Weights of a small GPT-style language model, trained from scratch on English Wikipedia: MLP 1024 GELU, a variant of Muon for these matrices.
Each number is 500 + 25 x the weight over its row's rms, rounded and kept within 0 to 999. Layers, rows and columns count from 0. Numbers have three digits each. The size before them is the row's rms in percent of the matrix's.

# layer 3 MLP down (transposed), 1024x256, rms 0.0905, rows 809-834, columns 0-127
104:509517523466510516478441522524464488493477513540540550498468482490485505507495523555484494505492507488501480478476523444518557507487494492483496463471530447555501500512560512521475477442545498502500514514503500527497532512483542469491505463492524494529476472548476489500497495467535507492463539506483506480479492454516464486531474495524511487471464511490487502498511509514513527514497
100:500484501504452478495551478491500496474536499495501481488530489531475499517536518491443476456536487527533500461478476587489448521481478514537492503550501498513483490507457500522458485489518547520517497507540504488474478535480524507513510508530521488467530475464501513504494511550512461444512506511447521490475485536515493490491530505486512480480484502472544504498494501497459554508463
100:480557535514518480507474463534516524473519517502491491504487516542545491471488517506491469498520514519483532474457520471505519512499524523508477500509473477515517543465528514473449546464485502516473487519503533455508494522508503517547506515455512562513456496447504555471486453494454508530503484521495511505486470442480453501515469509497511512488483523501461541465523509491517496481517
101:486505517500563507478526529454489505549469519523488481484581491522506470498505472515485515446481481501525529484523471494501507478488511486499511507525536487507489497484497492481479477474515493478489524515518495468512472490493496498447510459488516504514523500509503496487483466464513490568459534538489489538476500497535524486515460465534519479537511503513508509516505496497476496461530
096:503520499441466516490486538494466491497518510455483503500519572493507521563526490514488530466499459509477477505473516520514501543469494555516504491562517469457523525516520504479492478483507468526494490451495411466487519539464536507532490514519514498472513452455512488504500539486489497544484499524498487470473474473480541516517426515467515471532544490501511472505490491523469485498523
096:489498530495525510497549545532512509509508527520483473468501546502520508487474475499477502476511508483491476499488470515508469492418471490491519447514505454497484501456525508511557500501498486528514523542525490516493499554473512505484517498500496514514508477502512478474502496483477489528527483501439505471531512495511492525499477499470493511492494541503535550479522483532534527470486
090:457500502482485495496486488458524486488492476490519470502512510558489462480472526495491500518506500451493493540479561462515503493527513522476531533528479514493542550505500484494509527484467485510522553484484500522521501459487470488520484478516502529491500542520469478538481509440472487476505494499455537491468503527544455483504483486478480486514469485464520538515505522471472504460492
094:505488505505486485458504480484523524550462516488497500534465575497505455552553456513502498470512536482459488502545489511464484504477482502487513482533546491501511524520508452476455452491485524536540521528518549492491498487482481508459470541532519466505525517512511532504533485477498522522493480477496497510515471501503527514471465475506522504491479469499484518512471511533472543476491
098:484495485484522493538513506541501508440528480519485525490506493533524463473545488479485523477484549502507521473499492504466553503473481474498509514557478537497512526483540522466493551501518413504498514513451488505483511518523526531484478517491501501488515517477497502508521474485550463493512515475479461469518517519515501508518519483484507501559518470513528474502516499486470487486526
106:469506488493501485529496509562468499456510487480481519469463533511465498481537536487524509516464475514535499508448470479468504523485519512518481548507490465463491497506474504503531520532508527505472511485498458485502499514534483522500464520500462490481499493499520505498508493520507528435495505508448550528491517524508490490523514465506480436520529473509512476517507506499534491500523
102:478543506507510518538483498496515439530530528503508511496484540530507515482503479448472473510504498521512464556498453499524553500508508505522459542485505494507471483486505494470481551495513495487492526550470517506464475498494475542509485491481484479486505467514570461480461528482538508534487495506476513499469500465463529494490511511506497479530492497503484503512470475490472504493485
101:514513487501537478542499520556482529534525488484516463521509515447516469497480527478515481507527500491479486484507465520457550505509527497502533493488451479522515497491526533512503528510527484497477511487502511476465490502474540517491485532492469484514502535505503506441498494499520472521478491476474478537487511498539464518471443541503518489482495506474509463532492492529497523506505
103:479492513478496477487495493491507522512477523501547511491534483484480529529481478472526551462512527509434516508512513506522477509493475519509521476515503525488469524487475529454501483522483498521454504521486565502492468442491535463518488511490497460461508506500532523534507480464516510466510532503486551502529510489474506485515483467506505502527506523508507536460444446471476519536509
101:492489509509519512462510485506514465505492521535495479502475489476524472538486507518515488511500494482477511491501518479468491505463510488508526538479506519486510508534519536485525506473495486480496480515496540474502481530468508501488448479538496468461505504523531477569477497515482562475491490537489502505496494526462470538541522517491492484460507538447520530508537511513507525525500
114:539478533438526505525450470499504558474510462509471459469490492525525497512505496529511480473528482528492458490523482518481500477477506503495523461486485472509441500494467489494507472493514472466493540509537478508509531511491519477480534501484503527505520488467515528455514463496476491568528512493523519459514467521507526524501493542518536530483453465496551466500480492480471528468485
104:473486511533491461530493505474524478527495475470476507492491478482517524512537561454507502487520518489498460515495461504481502508524498498513504488496513510476499508521494546497509483476472496532456528524485459490534517480491485486511482484524531497437508473484448499540485517502469542521524501464478485547452525521571468477524492496485445479537486550502470528480504536506503511485519
103:491532486532513502519521539510526486500516521485517489510483539478465468491495490520555519508504483479476463517512517521507496482514474505512533491499487538526526514562539512474555521487512454501520484563474478468462479499494506487488471514497551487529520469506476501488451502492516490530526474441491502518509495499494502518473478498502500519503489465463488486499524497502489537530502
096:523487485472490503481479503494524497488470512463472506504519505516520477468518487473493465469520469485517514497468489540486514510494510523481523567507479473495512510473526458512497510517495499541446539493527537473486512497531532517487505539486489540510490489482463552527515480488497469512502507480540523532482500500541498495529478506486469510473485459453454498487476505531493525465514
104:492505482521476476443488520497536532489510514495484483507470512523504522528549500493516482463556475510482460531469519490537527534502517475511498452516500497510491507502445467482491494456509473491483505502495484510518487533511512498458481489513488501531499499529490540468492511467462503515483502474492492487451505564549502481494507514558465497505512474483474516531545526537463488439443
103:505472521496510452504493475495481474520484506465508515463505505547506524482516502491462499492500543490466491495517493528491501496501546528452559524561455512452479539489474463520521504516530493536495484477448537480502493521494467523483501508472529514493472521483491509476511517516517540462551462484492522486497513501444499500429506503499519478521491480483509514489479490526476529478513
100:470513561509535488532509477487505470473497483503515474465509485523560509540498494461474517517511509459508503491510476455477540496516491509478476518457505528475465479457524493508466522519491497541521506501482508506523438484490499499453498494431507487521510523485533520483489520502556496507553499511488517479523466520502515442485492511493468488491531538462469487493508432510492564539493
103:471476485472482560477542491539481497485506507489480487536483520515546503482503501536465494514516517485491544461516505488484508486469471485523490489521481513547451521496532472491532542481483494480508463491458542478518449486520487559553497477527513519540538471499531466497480483490514501506521494467502504499518517517509455547477510517466530509495510517494526531468501493521492545465462
088:520516506529545519476454531546540492426493531495502488473449486494510505499501469481481525460486486516495508451500482499519480511466458478509524478492497519502511502504489501473537516503481492520504518467492510523464475445489534482462538489496506492503489492463512517525494489541528502479480485492528491523534505535458476538528542502483476466468554485524468503491514529544501517522479
093:466481526502544464487512486497490544502512523501512452490504533486506505494486525505471478444532531503516450492515485506495506520510482482534501528473505448450508448466498480586501466531521504534493530463501511529507491491505507502512451520539488508497476458517520545495500487498512495495487480489460513494512543519529473533522493449504448505468481513463542477503506466529549580504503
104:497545482438490499530485501477483486508446456470532521460491500515483524500523478546469487525481466508518557512497522499472499501490523514463486540483535504487509509497533485524493515519492511499519531492523553532484490492525523537510499502507506504472512486496532477513517531505524524527514510498489473518478526504559522532436450511523458485510483529523483514510465499496468501527505
097:479508468495449497516539511530507488526530481508484515449509543510509524473443510522470479497528519540494482561526518492488539526481481541478462489472529489495517507505551480528477514475531527466531483524490498469547511490529527490525534489522456560524483526460479515507485491472482538470521483467508472480443464481495490530525494485489498505529467490500519495477508446478487471466480
# layer 3 MLP up, 1024x256, rms 0.0911, rows 810-834, columns 0-127
102:450496454479497511481480467507488527509513500450549489518507519531489537497503523539568476512491482531498495489521464524470519468481504502514499488490509521537473511464499509485482511462464503498504516508509486513532508518506488521557533508519526470494493501502512507510506537461504491526455492576475503531500498488516466528471474502494490462484520463450476504513475466477464499556502
108:494497494511517472513483493483531527469519527525486508484512465495522476506495512554503498467541499529500531454507533491514545498493528508485499482493505548449475511513513504496500512495472474533482446487522538459520493545489501479484474497473475542523485484524496516496525451524480515518510462463461510502507491443486473534478478566471568498511480535543460480504491499480506477526494
100:475466487487509524487530474509493504502488534495518475529499520522506474581502487490528475545540511505510503487541485483481531469549538487453547487538480521481456480493501469519493500499526483522534515485442495488533468495532476488502547548489475477533503461505501416512502501518478514564506487487481516483510523489525478486505499483481510458497543491481492470498506515494509488514460
098:566474492543479566502516526539524513499488474498499467403510483513489490487512475536504465497478514503511509494511460468512505453558529439543506500476500498520502499512517500493509518516477522429499522503481498451504450501519481483502492469486496473506487505528502506558498470476497478499533467499520510493521471495515495482505523530458531505513458511525505471531453481441503489483480
101:519525534540517497502518454509451527521497513457512544519514502461516487493496544514531523487488456497446506534485524522512500509516522503507427523498487512494506450527484524492506525530496508477509485497527513518524489509509481471538497508497507559508474481498528554505505481485508499486496500486485485479505484461494484489466531489516515543490526472496517485500457488473468494504534
103:502491502531446468536514446523472508509501505502470504477476510478477524503533473498499513489533495516478470476508488504530544486461514472491525512493528538507542482442473504501478511522462518489481457547473502489490471462529554498513538513442509479494486505524534527491558472519503495442439477524505538490533487530509513517483500507520492535534494484544532489503536524484521459561526
099:516493503513467513482514508526496525535512499487524485501485452517503524508449485504519506507515533491526486489489473500525513480481517542486517496470478522490535490482440482528543509550500544478440477519535493461461515424507529491518518489475448462523523478466495492494534518489510443500513473503515505506452489501503508488502484512475467492511528534464470521496512475491494422499530
093:521501522490479505487510446502452555494514509487519495518486513496516489484505506475500516494486514467529443512498511486490549491509480536486526533487465510464510509505497461503494487490543512523501511495508505552501500493516506529446542481534498478531452509516513501492500506518519527513452484464475512524506504498514538483465497496471468494485516512494527518506539517483485496530509
109:511460534488489482519533492485482528490513503534500531464504534504520503510515543506482448541496513510528463507548515519483553463453511528495460529475495517480461512481509476476533464532502511513494465527505521517489511498484536442507470496523504516474479501442503515510518555505518504451506474520496461591498501506494530460477495502510500506488516507531497508485483518468529488500517
099:479509455527497507514508506463471473473493509466508472470461469452458514525501493497500469502510496454515518513519500483543525510490501573479485478479528516506516482508454503493516512477476498466537513474541443470513548508521477530486490483527496501493461520506487480493518526514571501547473500536530476482479470493496449494500512518521443489469495494521507495508526521523538487482520
102:531507525446496498502506501499492503457482482542498520489497502484506475504512489489518485515505485467486474480513486514502479508503484506479504506538532483496460535502463508488536485508534514501518468432487485531540508532440493499443480523475507474521477503516485510508488515513513439520465493492506531483483488486499507530500487573467491511502474543445510462515501487499457527493492
100:527508492445476504493482494515523508436461527511549503498531450505517477519476530431519492542498526496490547521543462479502492509483535498491463496494532477471517519470484513503506499512524467534456519467506490498495499477509530474516467532477441504541538489505433493490466487520503510493507513479437490514479484518477494545506505495475496512490515488497479520503476487490517483529544
103:473485455465507514558508512512529490513492492449488531474555492487474506436488521497534506489532511501480494496471498536483465490466474522488518474488476453523495506519493455504508472490500469482485485489530488581505499456484480506516469490526479500484488573545507482504465487536530474532516514505505489508527463524469495471473520489505507495492429477538516543513533508490499458472501
102:525483505488485495486499514469544525471562543516492491514489535502531468486476499475525491452470500502488543500498462476449506521476490490446552472489490465493462517535459490523481488459513497545444452532523495521509504468529520488494511528465538511477485481472540526495496456515511543484532517498525473532542481470489506538478502484505476461534490500510474499492525469494522451553521
099:498502484529521540496507489477537504504452529482473512524527460469473506506481466519528488497458463493479503460509472516495489489539511506512521451498482474521464504511491478480518524466493499468547501462519538488510520525466469479522515482501504494495523490480521508519511554527509493491524510508482512467462481515485508537482532508493490522518511533484535542510463514500562486539475
104:482496511437512527472513509488530538537494528531479494507525544517553484552504472513472490529504559504516520470516484509527479492488516492536517476480497470461465530486459513497450533493528505522495518465530520502521475503515500493474544459500523506508490439471463512470450490514524500481535476505550439506523469478504535484474455496478528497494443514461499488514517476513521519511494
102:459516508513485484481465530499457482506498484483525456493493460530528515512519489491506460554535528477503470493546535483507519485523507525504489479520543525552497491500496498486519498480529523465511464507463433488479492502503470489506546511491474491507491512531487485512478493492517533521524475475484502430518503468531507486480480462482521526532487491542512518482499515510524507485500
104:463479483512488516511495512470500525550455506477504549495496511511511477465479481536498485471463527500497488569477455477449502508505475493471483464538522533521483522523486467523498496482523507530498493485527525500510488512495418500530496431469507516536509504517499478530507498519460523478493523479440478529538525478504558515544519535507463463483476523544464475490490508523479495545487
099:498515495478484534520568490469512505491465514518481482499527472464502512499528482505509541515502444482491496498487525468485509488459520497509500488519493478501489491507516478557491547486514503480511519524530486505502513477503497483488465508570543543538561490483491529512551517468482538514505482489535491495487488461516448518533519496457485504474526560494485519530515484465500502467525
099:518503492526498501543486507462499531514484483541468529501496482495517502518484506508510496456468475513511486538520480502500513531548472490539493491525509477504490466478497504485475465500483524500523504525460459494488506508533528524471506491480495489506532439499503473504545489498486521462463407508495450460520534502511540523531532517513527500505511418527512480483497487505462501502484
101:490467508529509501505504462473516515468466498579520475495503447525497553496521469493497538543466517470498501514535479516500483543540470528514517489500498477530458486517547494465472508510484486506531496451459496503488494475530445491485530461480503482499527529469478538461492485507515484509494491520510462499535478523516538505494513506494508480485487492550523448478464554527500517510482
091:469476498508453536501528502492447492511494519487453524473531487493484510499487480520481520468463482517554480450458542515472505500501508498524503527490501492419553444505495472521519498475538512477487480487527512456487516470501526488476488508489489504492560482545489527465540488506498507489515497499477518547508520515498496472471471495514495542474514491498526508505514501442517484493498
100:505487501506503527485500498495480488476461448526460564506540469517516478499543536479533532510516465526492526502526514513513539512471557542451505464483481547482501500472520511489519483491578557472499490483502479522504522497492510469473535526469516436490506498479557455490504489502533488503505456519550489499534458496518495517500490503496513494477500500516482502495511502535491476510529
102:491499507507499472483524486550504490460523501478509516522479474505567507519529481494537480541429463494499516490520471527461505509521489561489505503486513496482488483499495447504477557519529487550495486531485473446496534520510443494539528473459527493443471524506502489479518526493486505476479507495538483526516479550445496471524502497489488502461483487485510422507481490476548550486515
099:500498512547519474485475542499476424464497470459491475522468494467551501505508509449565493510480479477461460450505499529500529512496519467464521500495492515532510502505502487502491507501499504538511496464504544497477503530486458536504512514517545538509491533523504495473492507482476493458529523512510467519546498557498518483541527521555515511512476484505476510558493482514542506518465